{
  "n_layer": 13,
  "attn_scale": 0.0884,
  "init": "normal",
  "batch_tokens": 262144,
  "steps": 2170
}
Each number is 200 + 40 x the weight over the matrix's rms, rounded and kept within 0 to 999. Layers, rows and columns count from 0.

# layer 9 MLP up, 704x256, rms 0.192, rows 424-637, columns 96-127
221,205,196,197,171,216,201,117,133,250,218,162,195,253,139,101,188,196,203,160,178,203,176,156,209,211,198,157,202,219,236,136
147,166,163,177,175,120,236,261,229,226,171,200,225,184,250,195,117,192,79,239,179,223,293,164,191,195,245,216,244,188,164,196
196,148,173,210,215,234,201,178,166,140,231,201,200,217,218,264,274,273,186,265,186,257,175,263,221,169,152,198,210,198,144,204
150,237,195,260,123,230,200,130,232,273,210,232,195,166,148,226,263,152,141,201,135,185,183,251,173,157,285,199,144,256,168,112
166,216,199,188,215,197,120,181,204,165,164,257,173,224,192,223,208,218,191,185,207,190,201,304,139,145,146,200,179,194,254,288
128,269,292,222,194,155,228,182,278,164,130,212,236,122,172,209,140,192,188,246,208,163,237,203,147,202,154,146,254,172,180,226
226,212,201,160,150,235,184,227,155,142,116,202,181,245,152,148,213,159,122,262,215,206,206,201,205,252,190,267,174,265,246,148
174,217,267,191,223,175,212,243,278,187,187,180,168,205,221,228,159,164,173,174,202,167,163,179,160,181,252,217,160,194,211,204
196,179,128,110,195,230,171,173,202,196,123,166,223,210,178,122,194,128,141,164,177,220,129,190,230,178,202,271,171,178,204,139
109,108,207,140,222,198,238,259,225,213,181,223,243,160,176,213,231,152,210,251,206,158,250,183,233,193,165,291,186,187,220,142
167,196,208,201,180,268,163,196,197,167,166,208,272,134,121,164,238,241,240,197,197,207,264,257,137,174,219,187,210,178,206,193
145,217,164,264,214,263,221,173,257,232,204,198,274,181,210,196,201,147,241,152,204,189,213,186,152,110,211,264,225,253,169,172
301,215,228,246,182,221,237,187,114,218,219,189,173,239,298,162,234,196,182,233,195,118,176,244,190,213,233,192,205,177,159,181
178,151,150,251,225,193,216,200,208,255,139,154,241,228,209,176,276,234,213,210,200,188,232,312,244,222,228,175,169,190,159,217
138,154,199,182,211,156,180,192,153,207,204,132,296,171,127,193,141,160,271,239,203,201,188,215,201,214,199,206,223,194,197,190
211,237,206,186,211,209,237,275,266,194,240,226,166,157,178,216,176,204,173,255,242,246,182,186,224,194,191,213,194,194,203,193
215,169,198,207,207,141,194,198,176,171,175,233,238,223,192,245,274,220,175,190,217,190,171,214,225,177,133,177,184,151,250,126
224,299,199,196,248,208,273,141,191,254,163,215,230,338,191,256,233,198,229,257,248,231,208,179,235,246,224,160,245,243,156,205
237,215,204,238,227,186,258,205,141,261,212,224,243,208,248,142,157,173,200,246,135,219,239,205,149,199,183,183,196,201,237,169
211,263,226,201,175,258,193,218,192,222,176,233,244,242,161,166,241,261,222,178,130,202,92,189,212,145,207,160,220,222,268,211
154,284,245,174,213,154,231,242,313,187,189,290,187,253,142,228,244,178,152,240,196,192,219,244,139,253,204,234,215,294,191,222
193,182,140,201,200,205,118,213,207,235,175,201,195,222,195,241,220,228,247,158,186,252,194,204,178,197,156,176,238,205,190,231
271,195,242,174,171,243,295,158,110,181,207,220,149,171,197,228,175,129,209,206,146,185,212,238,133,114,198,138,237,230,209,209
280,195,234,240,204,230,160,158,123,232,149,146,130,204,163,260,146,154,188,214,156,208,220,189,206,240,285,246,205,237,260,157
174,228,221,176,203,192,216,205,220,249,180,162,183,209,266,107,177,214,168,178,156,206,137,150,228,214,219,189,250,191,199,130
204,115,192,127,229,286,221,155,123,259,192,152,156,142,180,231,164,251,189,194,249,151,219,218,189,172,210,180,168,136,163,168
200,225,204,221,255,177,169,190,205,239,281,275,211,240,178,148,199,189,229,214,199,204,175,163,199,235,257,188,144,161,222,184
168,207,177,135,258,137,229,230,186,288,210,204,140,174,233,255,117,212,178,190,143,232,166,254,199,255,213,259,217,214,187,167
290,197,183,216,233,202,257,163,141,185,183,164,201,223,218,204,186,260,217,255,229,121,192,229,230,189,161,191,205,220,192,235
233,162,182,195,235,142,271,254,147,200,271,245,184,163,173,217,185,184,152,204,212,269,159,116,216,139,216,211,190,235,221,220
136,162,192,115,219,207,207,150,205,189,174,159,274,196,101,210,212,171,126,251,195,155,140,243,213,202,202,220,206,227,210,239
230,216,291,214,208,190,147,154,230,227,154,201,223,205,225,203,176,197,210,241,152,186,216,189,237,196,188,261,279,205,104,190
208,189,210,285,197,308,263,175,239,172,127,162,232,185,200,193,217,262,225,209,200,192,226,256,118,205,202,137,256,170,227,260
152,219,175,207,239,185,228,259,284,209,233,145,127,197,166,264,172,152,226,285,119,283,187,153,179,217,199,264,243,212,161,244
180,193,141,194,164,175,170,220,244,235,213,119,201,154,179,249,212,209,84,227,215,264,237,281,195,230,187,125,235,226,202,226
167,211,232,215,162,200,174,300,194,159,206,190,249,137,109,231,144,243,187,147,240,219,223,248,133,167,219,178,145,210,203,186
169,255,202,179,183,266,272,210,257,196,190,263,252,227,227,203,199,208,147,204,210,201,259,207,186,257,231,175,200,232,160,184
213,221,147,164,167,147,168,129,154,156,198,177,240,212,195,246,220,202,234,210,158,277,174,173,175,130,257,192,139,232,127,185
175,221,154,262,130,269,197,186,221,181,154,169,225,148,197,172,181,207,265,235,178,173,245,179,184,191,165,162,228,207,206,158
140,271,310,165,201,215,264,168,193,196,187,189,128,166,234,221,186,206,186,198,218,150,267,185,170,211,211,205,294,162,128,152
197,249,263,229,167,219,265,190,306,172,172,231,251,181,197,274,115,166,189,143,134,182,122,288,212,246,173,170,227,166,141,214
243,252,227,230,290,215,166,200,221,224,205,177,189,219,218,144,176,266,225,160,187,141,179,188,140,229,182,208,187,174,180,160
157,210,166,234,163,230,206,159,251,296,203,239,216,140,214,228,225,201,190,170,181,202,197,232,190,202,184,156,182,107,100,231
217,233,180,155,231,256,161,214,169,183,248,142,233,238,238,187,179,183,255,221,190,125,142,184,178,187,208,177,274,242,202,256
195,214,245,235,168,171,150,229,243,194,182,220,223,105,239,252,235,292,148,199,249,151,219,231,202,125,179,114,202,209,225,176
209,198,177,190,259,205,255,225,247,206,122,225,153,142,170,237,214,201,139,228,251,256,165,153,207,152,200,186,225,156,238,125
212,199,135,98,188,202,164,243,219,209,176,121,160,278,233,206,176,280,234,128,168,187,188,312,157,137,246,230,185,220,229,165
180,240,197,177,158,236,222,163,224,182,175,244,145,214,199,205,303,152,173,220,263,179,219,226,238,102,113,188,175,202,220,261
208,201,201,204,184,144,212,213,97,179,146,171,173,149,170,196,206,195,212,192,165,187,217,166,248,289,206,215,285,151,218,229
212,172,180,207,215,133,202,259,110,220,202,157,189,201,176,135,177,253,145,169,175,196,217,200,227,236,112,175,184,272,172,204
163,132,210,206,190,173,153,258,263,176,189,179,179,172,145,263,221,209,230,175,225,210,299,211,177,180,148,252,257,239,210,261
152,232,142,205,155,182,200,224,158,226,235,159,187,231,182,183,198,250,136,181,186,220,112,252,162,245,278,154,236,211,190,217
149,157,200,243,131,188,214,212,289,167,184,198,215,189,195,169,133,213,133,199,214,163,186,185,202,177,229,105,180,294,191,173
136,222,216,196,158,215,167,192,246,176,248,206,217,226,207,224,201,189,149,148,161,173,195,208,221,259,179,198,192,287,138,174
164,202,187,257,171,213,201,171,256,289,193,177,160,221,152,205,174,193,190,222,216,165,181,216,213,211,157,217,242,194,182,232
228,256,252,212,141,186,241,189,231,227,167,225,237,262,181,224,302,179,241,244,190,201,282,271,198,271,279,207,190,193,225,237
222,233,190,232,177,239,192,214,129,246,226,189,128,231,137,267,184,245,209,171,173,162,187,83,222,163,244,170,154,273,203,237
233,212,86,233,236,206,257,126,259,209,303,204,207,216,165,128,165,160,263,268,230,176,213,209,152,214,218,191,217,232,128,92
180,178,155,193,232,136,175,263,288,173,208,154,161,248,233,216,211,153,187,230,229,233,213,125,216,202,256,232,192,221,228,245
214,156,183,146,161,162,190,197,165,200,170,200,122,200,271,228,198,134,306,155,157,200,301,163,189,224,217,195,284,166,222,145
150,155,201,226,185,207,113,164,246,187,120,203,148,230,180,236,163,177,242,191,202,173,126,190,202,196,181,258,215,215,234,328
247,181,280,241,242,167,212,198,179,201,270,190,196,217,116,210,218,175,229,163,225,176,155,190,138,178,234,211,234,223,187,175
225,162,158,308,87,259,145,212,241,171,217,241,155,219,284,219,199,202,178,156,158,222,229,149,205,262,193,259,152,249,175,214
246,231,211,185,245,197,194,236,200,159,210,201,214,141,303,189,246,209,159,293,265,220,172,238,273,218,143,155,231,135,125,175
237,247,270,197,244,143,161,199,198,218,226,237,196,157,193,218,158,147,283,221,186,195,185,192,239,159,159,193,143,254,291,263
270,177,196,219,203,257,204,163,331,209,213,256,193,139,180,212,227,316,200,238,186,217,188,201,244,133,254,241,286,263,222,192
183,184,242,228,197,242,251,251,195,184,150,140,200,184,228,152,245,168,204,218,182,259,118,285,215,240,157,210,165,212,232,191
247,159,266,217,297,251,243,155,185,200,145,268,172,159,187,267,224,243,143,138,186,167,152,134,161,223,153,193,178,190,264,284
186,186,217,256,146,174,145,215,78,204,221,167,157,236,259,228,232,247,207,289,213,206,163,190,113,195,159,120,200,180,235,116
230,225,236,124,152,207,158,248,267,164,178,237,206,191,185,222,241,134,193,190,164,212,192,152,149,263,197,170,184,222,204,173
214,220,218,203,180,141,224,219,189,229,208,211,261,178,216,258,181,259,209,198,158,233,206,189,201,259,202,196,121,152,199,242
147,140,212,156,177,179,183,188,242,186,255,232,168,176,251,154,214,186,243,153,162,231,215,118,163,120,206,183,178,206,236,249
215,297,239,188,210,207,281,192,255,206,151,226,168,224,205,239,211,241,197,237,208,239,296,243,184,274,173,247,166,101,180,228
213,231,269,233,199,188,236,153,269,150,245,215,172,212,187,222,209,224,119,217,181,244,320,233,153,204,152,184,191,214,207,194
274,153,205,237,193,202,156,240,157,187,134,168,206,174,218,198,168,192,160,209,192,224,161,181,228,240,254,184,215,164,185,193
208,294,250,223,154,185,209,261,254,177,196,189,149,181,172,257,205,211,131,212,230,251,100,90,171,239,190,145,208,263,276,247
227,225,217,182,262,225,188,187,230,170,199,201,161,207,207,229,117,234,199,146,189,163,188,223,95,302,163,171,188,129,272,182
155,158,180,198,245,196,214,163,183,185,195,178,213,201,187,228,103,157,145,169,249,70,158,176,243,175,176,259,210,189,214,217
179,162,199,192,281,217,196,199,202,190,228,225,200,133,234,174,176,148,256,186,176,159,232,232,107,190,197,243,207,246,230,242
189,279,119,150,242,249,184,272,213,204,156,206,133,179,219,176,198,130,154,94,198,164,279,246,232,288,186,208,225,211,139,128
148,176,212,130,257,240,165,195,152,178,195,213,272,246,236,240,193,186,226,147,190,240,229,183,243,184,191,242,174,184,236,186
201,237,237,258,190,230,107,145,119,232,231,205,189,209,264,178,195,147,169,187,162,270,204,140,186,219,209,191,192,255,164,212
215,142,220,166,245,208,180,234,190,217,198,221,218,201,172,273,179,177,171,192,141,184,179,208,169,279,182,184,138,200,135,164
220,228,83,144,194,188,145,159,173,182,205,253,174,195,195,150,239,273,216,166,237,235,209,197,244,230,303,211,199,285,203,231
189,203,149,178,203,205,195,305,250,170,213,217,159,218,239,221,232,254,190,237,218,216,212,130,207,178,183,153,167,230,207,142
224,262,265,237,195,227,164,212,124,199,177,180,276,189,181,239,207,184,187,205,202,226,172,200,126,266,226,255,152,177,233,250
184,224,267,140,206,158,249,242,118,208,215,201,214,272,191,146,249,188,179,197,184,178,240,216,247,133,197,99,274,212,143,270
253,161,204,207,190,263,186,200,211,122,275,224,227,183,259,163,251,207,205,188,165,119,149,199,215,201,187,231,194,196,116,221
144,224,234,129,253,202,226,184,194,219,147,209,120,255,274,74,195,184,230,165,223,175,174,186,184,235,156,214,214,235,169,169
293,229,202,187,167,194,203,255,207,245,215,195,131,199,203,153,169,212,196,199,151,190,189,146,202,224,200,230,234,135,148,289
209,215,182,177,111,201,209,208,148,289,237,210,160,138,174,289,254,184,119,245,199,168,233,173,187,141,62,126,188,221,173,156
213,185,226,302,178,195,186,174,110,161,173,237,203,278,178,216,209,214,293,224,195,208,150,244,207,234,254,161,193,206,174,156
218,161,216,163,228,184,220,214,225,158,265,251,219,150,141,209,278,231,156,169,212,248,99,135,199,165,186,258,203,204,171,198
157,289,250,200,106,244,166,240,129,231,198,204,197,249,223,217,234,130,245,233,91,214,157,191,161,212,184,287,226,239,204,190
153,168,223,200,234,213,214,210,255,202,211,199,132,171,199,273,210,233,241,208,198,180,210,196,219,170,136,200,213,224,191,208
263,202,178,180,201,175,153,163,154,201,158,137,240,138,270,204,173,151,206,259,252,179,186,158,210,185,133,164,188,199,183,193
157,210,237,244,207,187,171,192,206,226,182,236,203,180,200,165,178,173,242,230,270,163,236,177,197,198,210,199,236,256,175,212
163,225,188,201,240,186,185,247,143,187,248,204,265,145,217,203,227,257,177,179,198,153,183,228,202,209,221,230,232,221,203,271
192,242,250,124,225,204,239,161,184,190,201,140,222,244,171,198,219,162,262,273,264,201,285,228,179,217,226,229,211,210,228,236
221,164,246,161,188,176,242,158,190,246,244,204,151,215,187,192,212,113,181,265,211,186,205,203,293,198,186,273,144,247,222,185
163,203,215,266,221,276,234,176,227,157,180,235,221,191,163,223,175,243,183,177,159,278,186,206,231,255,203,196,166,184,129,269
190,222,210,234,168,227,177,244,186,199,114,182,247,173,177,229,161,136,182,194,205,200,180,160,273,165,239,206,176,178,291,195
145,148,232,164,211,226,225,165,221,180,177,171,187,198,204,173,248,138,129,226,225,174,97,129,259,166,178,156,233,85,198,222
254,256,180,182,194,211,225,231,158,160,267,170,139,271,173,134,182,234,169,240,243,193,126,228,235,190,228,208,246,193,221,195
226,239,267,156,231,211,166,194,209,218,184,191,263,162,134,152,174,172,233,157,182,217,188,266,194,120,169,200,177,189,213,209
263,250,215,247,139,216,166,267,180,253,208,230,161,207,285,160,175,142,196,175,272,213,234,209,223,149,202,178,205,229,214,189
268,244,189,163,56,220,207,211,146,219,230,251,167,186,239,257,203,275,223,172,102,224,216,150,242,184,267,209,157,241,213,229
212,200,256,168,187,164,191,223,248,182,204,159,201,200,159,212,161,236,231,199,185,192,180,152,226,141,199,215,201,179,183,226
174,138,155,214,185,183,202,117,219,181,221,204,232,177,199,175,179,205,208,282,274,248,187,240,178,207,237,197,116,197,172,196
140,167,256,189,99,198,249,169,208,196,218,229,164,163,183,215,201,188,200,216,191,197,190,223,164,218,129,207,182,220,259,253
57,230,200,215,204,232,185,201,235,217,150,164,190,187,257,187,179,134,173,162,140,246,84,181,248,248,197,253,130,212,249,235
209,216,126,169,190,229,223,133,216,168,190,166,195,172,266,158,171,203,275,194,109,188,292,226,212,240,175,200,159,309,229,192
125,239,108,288,160,158,241,222,166,268,297,171,157,244,195,243,196,178,195,190,247,217,175,243,163,213,226,120,207,217,159,241
206,194,239,216,202,217,235,201,184,130,220,177,218,217,150,206,178,195,209,228,200,160,194,199,227,182,86,121,198,236,105,154
150,217,328,214,176,177,226,202,136,288,290,209,218,222,221,110,165,279,216,199,130,159,182,244,138,150,233,197,240,136,191,152
218,197,240,239,280,237,260,148,161,277,226,178,233,128,251,151,172,151,231,179,186,88,298,243,241,216,179,205,203,207,227,231
165,243,262,219,260,149,159,261,203,285,176,207,183,165,194,211,151,205,201,179,170,197,156,234,144,213,199,123,171,218,201,159
244,199,240,271,134,206,266,204,165,220,271,165,268,194,146,197,186,159,229,232,247,200,204,100,218,231,206,206,238,257,204,147
215,256,109,226,216,235,155,186,241,223,268,187,198,218,164,269,229,206,130,271,100,189,218,244,163,257,171,197,289,216,236,201
208,256,186,188,201,174,176,180,154,208,190,196,257,235,193,200,259,197,216,228,188,204,122,185,123,185,182,225,204,176,191,111
195,180,214,214,254,222,188,183,225,222,238,210,137,182,191,125,185,272,172,219,186,216,228,129,179,150,253,154,167,185,273,198
138,212,171,210,262,230,240,246,158,217,171,139,206,137,180,148,171,181,200,211,207,259,193,261,173,219,255,240,301,167,219,241
207,237,179,215,247,187,180,224,191,211,154,205,147,254,185,107,236,271,293,198,192,184,229,141,219,199,183,191,235,209,167,204
150,213,197,285,160,204,150,145,277,175,218,198,195,200,186,130,174,158,166,209,216,156,227,194,96,173,169,160,157,218,173,154
196,184,156,242,241,200,215,250,205,228,191,226,222,238,210,196,154,169,219,184,165,167,211,215,248,223,223,145,170,225,223,169
168,194,185,222,192,161,214,118,251,216,213,232,275,252,173,226,235,211,158,262,203,226,130,212,248,314,163,211,196,195,181,213
154,213,168,262,208,236,187,216,237,201,142,188,222,199,199,151,178,229,222,170,285,231,176,256,153,248,259,242,181,121,249,228
150,222,173,191,187,234,185,202,225,184,250,227,196,201,164,193,222,183,179,223,228,215,177,117,201,196,66,217,153,144,196,219
215,198,218,221,220,244,204,162,177,288,163,245,221,220,216,235,226,255,235,168,164,171,211,220,175,210,168,229,137,241,186,141
305,128,187,154,294,224,287,178,154,230,285,178,173,205,183,260,164,294,187,250,225,198,200,192,210,244,217,181,146,221,193,210
222,244,181,249,235,171,211,185,183,169,156,254,240,206,158,118,231,152,295,162,164,255,88,212,163,183,239,247,193,157,219,190
205,219,156,242,164,174,186,205,96,265,201,165,191,216,182,176,195,223,178,142,187,223,146,185,120,261,153,187,244,152,225,229
184,146,194,201,248,228,231,163,198,152,183,212,166,169,134,160,173,219,275,187,250,167,130,140,158,158,146,140,185,239,228,234
193,147,189,204,208,201,220,186,217,186,274,239,202,232,221,217,240,156,194,262,232,200,212,261,150,276,138,196,238,209,123,178
188,243,155,213,198,207,190,187,165,239,194,261,246,183,223,212,195,185,154,155,213,172,116,159,101,236,216,146,245,175,233,178
247,159,146,203,180,204,259,269,200,220,203,201,209,231,196,197,198,249,189,187,215,246,166,196,226,180,238,271,215,147,196,261
249,150,206,209,139,174,229,212,222,181,204,159,142,195,235,214,160,171,145,144,202,238,160,207,185,161,224,160,234,225,197,294
162,215,211,160,147,173,211,252,162,188,180,225,174,151,109,133,241,90,192,201,92,187,231,216,178,187,191,221,239,238,273,248
275,163,159,147,155,206,239,236,230,253,214,191,253,170,183,210,132,205,197,178,190,217,212,183,160,194,201,161,207,265,195,247
284,212,181,150,208,234,234,222,213,169,158,114,218,156,235,221,221,233,185,162,104,202,244,163,160,211,153,185,248,238,219,200
308,214,192,222,238,234,189,238,253,187,215,162,264,218,180,257,210,231,174,145,246,260,255,272,183,212,160,157,222,232,221,166
221,149,231,252,190,189,197,242,215,186,161,115,161,189,161,216,192,249,281,212,231,195,200,153,193,258,194,165,208,279,237,166
267,175,176,187,232,244,205,152,176,212,183,181,104,162,217,231,241,228,224,146,218,241,100,222,201,236,225,238,257,193,179,191
247,244,167,248,159,292,195,221,218,228,159,251,150,184,161,184,263,149,209,97,194,145,232,304,174,180,175,294,151,203,197,165
208,221,131,240,196,160,263,219,197,167,217,248,252,196,177,181,225,140,213,216,194,171,260,218,246,198,161,227,282,210,155,215
152,163,181,159,265,186,177,188,182,231,201,249,181,224,129,162,270,154,167,147,210,266,194,182,165,156,196,204,173,171,215,201
180,162,191,211,231,226,232,110,172,191,219,179,218,162,208,227,242,210,215,239,214,198,236,146,159,165,147,192,219,239,209,205
172,171,219,268,221,184,159,239,248,276,160,163,268,163,154,214,217,123,245,191,207,197,189,224,191,239,200,211,181,171,126,253
131,181,208,225,222,222,124,122,206,183,197,227,256,226,233,199,196,163,202,185,242,204,173,266,165,162,177,243,125,283,227,220
219,290,221,180,214,167,249,169,246,185,182,148,249,145,230,131,199,229,148,198,222,223,230,218,155,198,221,300,169,151,211,201
179,186,254,244,188,229,247,160,240,285,212,172,184,191,264,224,205,177,270,230,104,193,171,163,190,177,232,175,195,237,187,220
223,198,182,150,171,233,255,182,157,111,239,179,303,171,189,273,177,239,194,203,214,200,202,193,244,200,169,260,163,293,247,273
202,219,184,184,212,156,245,243,249,143,192,232,262,209,165,223,275,174,252,150,175,198,209,209,200,210,262,131,152,306,166,222
236,200,321,217,177,261,201,142,189,167,261,149,202,235,172,211,221,145,185,136,161,185,290,203,175,248,203,172,212,192,167,208
248,182,274,218,283,237,196,219,233,204,225,193,167,221,242,148,161,183,157,109,244,142,165,199,188,222,173,191,209,277,237,151
257,268,213,212,232,202,196,139,200,140,188,215,169,206,207,246,214,163,197,225,216,185,212,130,172,219,177,171,122,177,238,225
241,134,208,280,203,197,183,231,184,243,175,252,129,203,227,177,181,172,122,196,136,188,133,270,187,211,313,201,258,171,211,217
215,164,260,146,256,220,184,207,282,223,203,244,225,211,120,216,193,172,248,140,176,292,206,153,186,159,108,199,212,119,113,192
225,221,180,193,247,212,169,155,239,263,190,213,142,234,138,178,199,196,180,200,203,164,267,238,147,202,221,252,239,228,217,175
164,209,193,204,102,213,194,119,226,247,202,153,215,207,191,167,288,198,126,126,183,253,159,120,152,300,221,196,196,225,200,322
196,190,241,153,182,182,258,221,168,216,250,89,150,195,211,296,170,200,190,221,144,160,247,186,278,191,273,182,263,217,245,271
187,189,174,181,245,248,130,148,153,189,130,163,163,114,204,256,108,226,207,265,188,173,181,226,99,185,178,177,176,202,131,152
247,197,196,221,176,204,160,145,188,217,262,250,323,241,230,221,191,148,197,211,226,208,249,197,126,138,169,224,165,164,199,245
182,193,185,201,235,205,242,273,181,257,170,227,199,229,219,256,236,154,198,254,230,249,149,130,206,223,201,236,170,214,143,209
140,163,168,125,211,171,211,169,234,235,158,304,223,198,242,239,188,209,248,229,223,143,257,183,250,183,162,234,174,178,147,206
222,214,213,226,137,196,144,229,200,107,205,188,198,211,138,165,237,233,183,198,216,173,146,151,248,257,282,210,261,167,226,241
208,189,190,118,181,171,200,203,161,236,203,165,169,153,249,186,257,240,87,230,224,200,190,235,121,257,197,168,204,218,172,294
152,205,214,231,196,190,251,109,187,145,213,216,180,219,197,271,238,216,216,211,200,159,223,122,175,176,231,206,167,165,286,201
186,192,110,193,151,139,189,121,168,178,202,140,233,216,163,199,185,244,187,221,210,210,125,207,183,198,210,232,128,225,185,221
131,242,210,215,197,230,246,140,245,167,280,232,203,195,169,199,124,193,190,230,208,228,194,196,187,272,231,143,168,227,214,206
190,267,157,205,219,195,251,161,194,233,138,229,202,165,238,202,154,240,209,186,230,137,179,206,159,197,222,135,222,248,199,197
244,189,175,175,108,211,243,193,158,206,196,94,222,198,233,180,243,212,256,179,233,180,185,154,172,250,188,260,226,182,159,187
189,180,151,241,180,189,174,153,149,146,128,251,203,195,181,198,156,192,234,205,257,282,227,195,138,199,137,228,179,221,196,205
155,128,212,137,156,224,142,146,173,221,186,211,151,226,169,213,219,253,267,212,209,160,197,202,137,214,245,161,210,208,146,151
175,247,265,219,277,165,178,172,178,193,238,190,148,200,152,228,178,149,143,232,296,239,170,209,201,253,206,206,216,164,157,227
236,184,211,205,225,229,173,227,226,137,183,194,201,227,202,265,161,211,236,266,141,196,239,260,130,234,184,194,174,210,194,264
143,198,178,135,258,250,199,226,225,194,254,185,150,188,200,210,163,115,172,219,168,202,154,157,205,190,221,104,203,201,175,258
267,229,212,216,269,139,179,170,140,205,181,271,222,173,240,171,219,198,240,202,248,216,212,212,111,188,171,198,223,109,196,138
180,242,238,235,214,170,186,195,249,247,266,197,180,149,139,237,147,163,196,220,190,167,151,208,183,185,199,211,205,174,207,187
239,231,233,252,132,252,161,162,255,279,161,154,179,207,167,246,191,143,194,252,284,199,265,226,229,239,195,155,145,207,254,193
189,206,161,261,211,171,224,244,159,143,209,149,125,205,184,185,158,201,199,184,157,149,200,223,229,242,163,239,200,170,186,173
209,200,186,118,152,111,263,140,229,210,201,207,211,168,242,251,234,209,226,163,168,147,215,123,230,234,212,187,281,195,208,202
206,136,251,162,232,186,210,225,179,209,199,133,237,226,176,240,188,223,181,227,163,190,187,223,173,153,234,192,187,219,145,160
195,138,243,197,165,236,164,137,113,232,283,194,207,225,188,175,232,245,199,169,292,98,199,254,177,219,183,188,254,154,237,220
204,202,209,169,140,176,237,141,222,195,167,109,259,218,226,245,202,177,192,148,146,189,193,234,266,180,175,160,156,238,228,154
161,206,202,194,172,161,213,231,161,173,153,233,195,207,123,127,112,173,169,182,170,263,219,243,156,197,196,191,243,185,178,198
204,225,256,181,206,195,148,178,248,221,234,262,155,146,225,183,200,169,182,247,160,176,245,224,229,231,243,170,189,173,231,158
205,209,252,236,285,299,215,125,201,227,244,219,190,209,159,183,79,182,160,211,221,185,153,198,203,224,162,179,192,216,277,237
135,154,205,198,212,228,239,211,169,141,171,188,168,239,238,161,147,186,223,250,187,117,289,241,188,149,271,117,170,249,195,237
208,282,225,171,228,101,277,210,229,180,214,140,159,194,198,173,203,166,183,127,186,155,141,214,183,146,278,188,277,174,229,268
226,219,184,283,164,180,191,210,119,123,190,160,209,234,204,286,164,179,210,191,284,235,250,215,199,254,187,141,166,228,253,217
232,207,232,208,188,178,213,194,185,184,209,263,159,170,221,267,256,167,195,137,155,189,164,204,189,236,209,209,211,175,187,193
252,215,223,181,195,213,231,198,187,144,292,173,201,147,219,223,104,199,209,124,177,215,236,183,142,164,199,170,187,288,255,178
238,165,147,230,208,156,236,228,167,174,149,258,163,187,279,201,245,129,227,208,174,156,290,158,222,186,169,224,206,118,232,137
77,179,230,150,203,144,171,206,134,204,183,150,290,216,134,161,193,190,225,214,204,219,255,199,215,172,160,241,147,156,138,275
192,159,267,163,138,184,155,195,214,238,214,282,184,299,179,273,131,190,143,231,240,197,155,190,192,201,304,162,163,185,225,244
222,210,195,254,130,288,187,160,178,116,190,220,114,173,271,127,203,231,194,254,264,240,267,212,202,157,184,229,226,117,206,196
203,213,170,250,197,215,188,192,203,160,159,199,235,191,213,148,123,204,120,244,185,190,215,239,278,193,184,223,235,182,144,193
234,258,193,198,204,172,170,188,219,195,208,170,193,290,190,227,152,219,163,132,139,244,259,226,179,138,157,179,247,172,276,176
252,273,236,224,152,258,200,169,138,190,201,138,218,197,202,282,232,88,173,167,170,138,229,161,205,193,182,184,216,240,196,165
193,225,232,192,233,301,221,225,237,213,214,180,240,122,211,236,183,256,204,196,259,174,205,272,195,179,203,291,287,161,175,128
255,219,146,196,179,207,189,237,230,216,215,249,239,218,230,236,224,128,200,249,204,279,167,167,176,218,176,154,187,147,216,224
157,169,189,264,240,249,249,219,194,184,258,189,211,220,206,256,206,157,156,151,204,181,134,152,137,236,158,208,225,263,168,220
205,220,213,137,236,189,232,206,160,199,229,112,160,197,157,227,166,204,227,216,227,228,158,233,211,146,226,252,211,184,263,180
159,227,181,203,247,222,182,217,254,252,190,251,258,218,154,242,287,181,119,211,283,190,135,168,182,205,174,189,182,147,171,185
238,163,192,159,219,200,221,226,253,190,272,217,220,220,243,210,151,200,230,158,135,151,164,177,177,237,191,167,170,143,241,217
254,153,198,258,189,179,242,157,222,212,178,230,246,168,243,248,204,221,233,165,238,177,245,182,219,147,201,123,251,175,291,223
199,257,201,246,260,258,262,211,165,169,221,194,203,204,156,226,219,211,209,255,220,159,215,169,239,257,209,166,224,168,250,226
217,146,233,154,183,158,140,193,215,179,253,239,236,210,202,242,194,161,202,192,179,159,239,148,223,200,231,187,114,261,160,192
153,149,216,312,118,231,205,171,224,126,269,265,239,195,143,287,164,206,299,171,188,151,259,166,199,150,193,185,223,214,208,208
166,220,149,192,252,229,206,262,154,215,124,233,205,187,178,251,165,133,180,237,218,245,214,236,197,131,202,161,175,201,155,199
228,184,200,182,267,205,297,277,219,182,239,243,224,191,208,230,300,56,78,227,202,187,260,156,197,178,237,207,227,173,229,162
200,101,254,189,236,212,213,203,238,207,187,161,103,224,238,147,224,139,231,182,280,200,272,192,184,243,196,238,136,176,216,185
230,199,242,223,217,274,205,201,224,194,224,162,160,278,227,208,230,173,192,232,197,129,270,238,188,182,238,179,172,157,233,183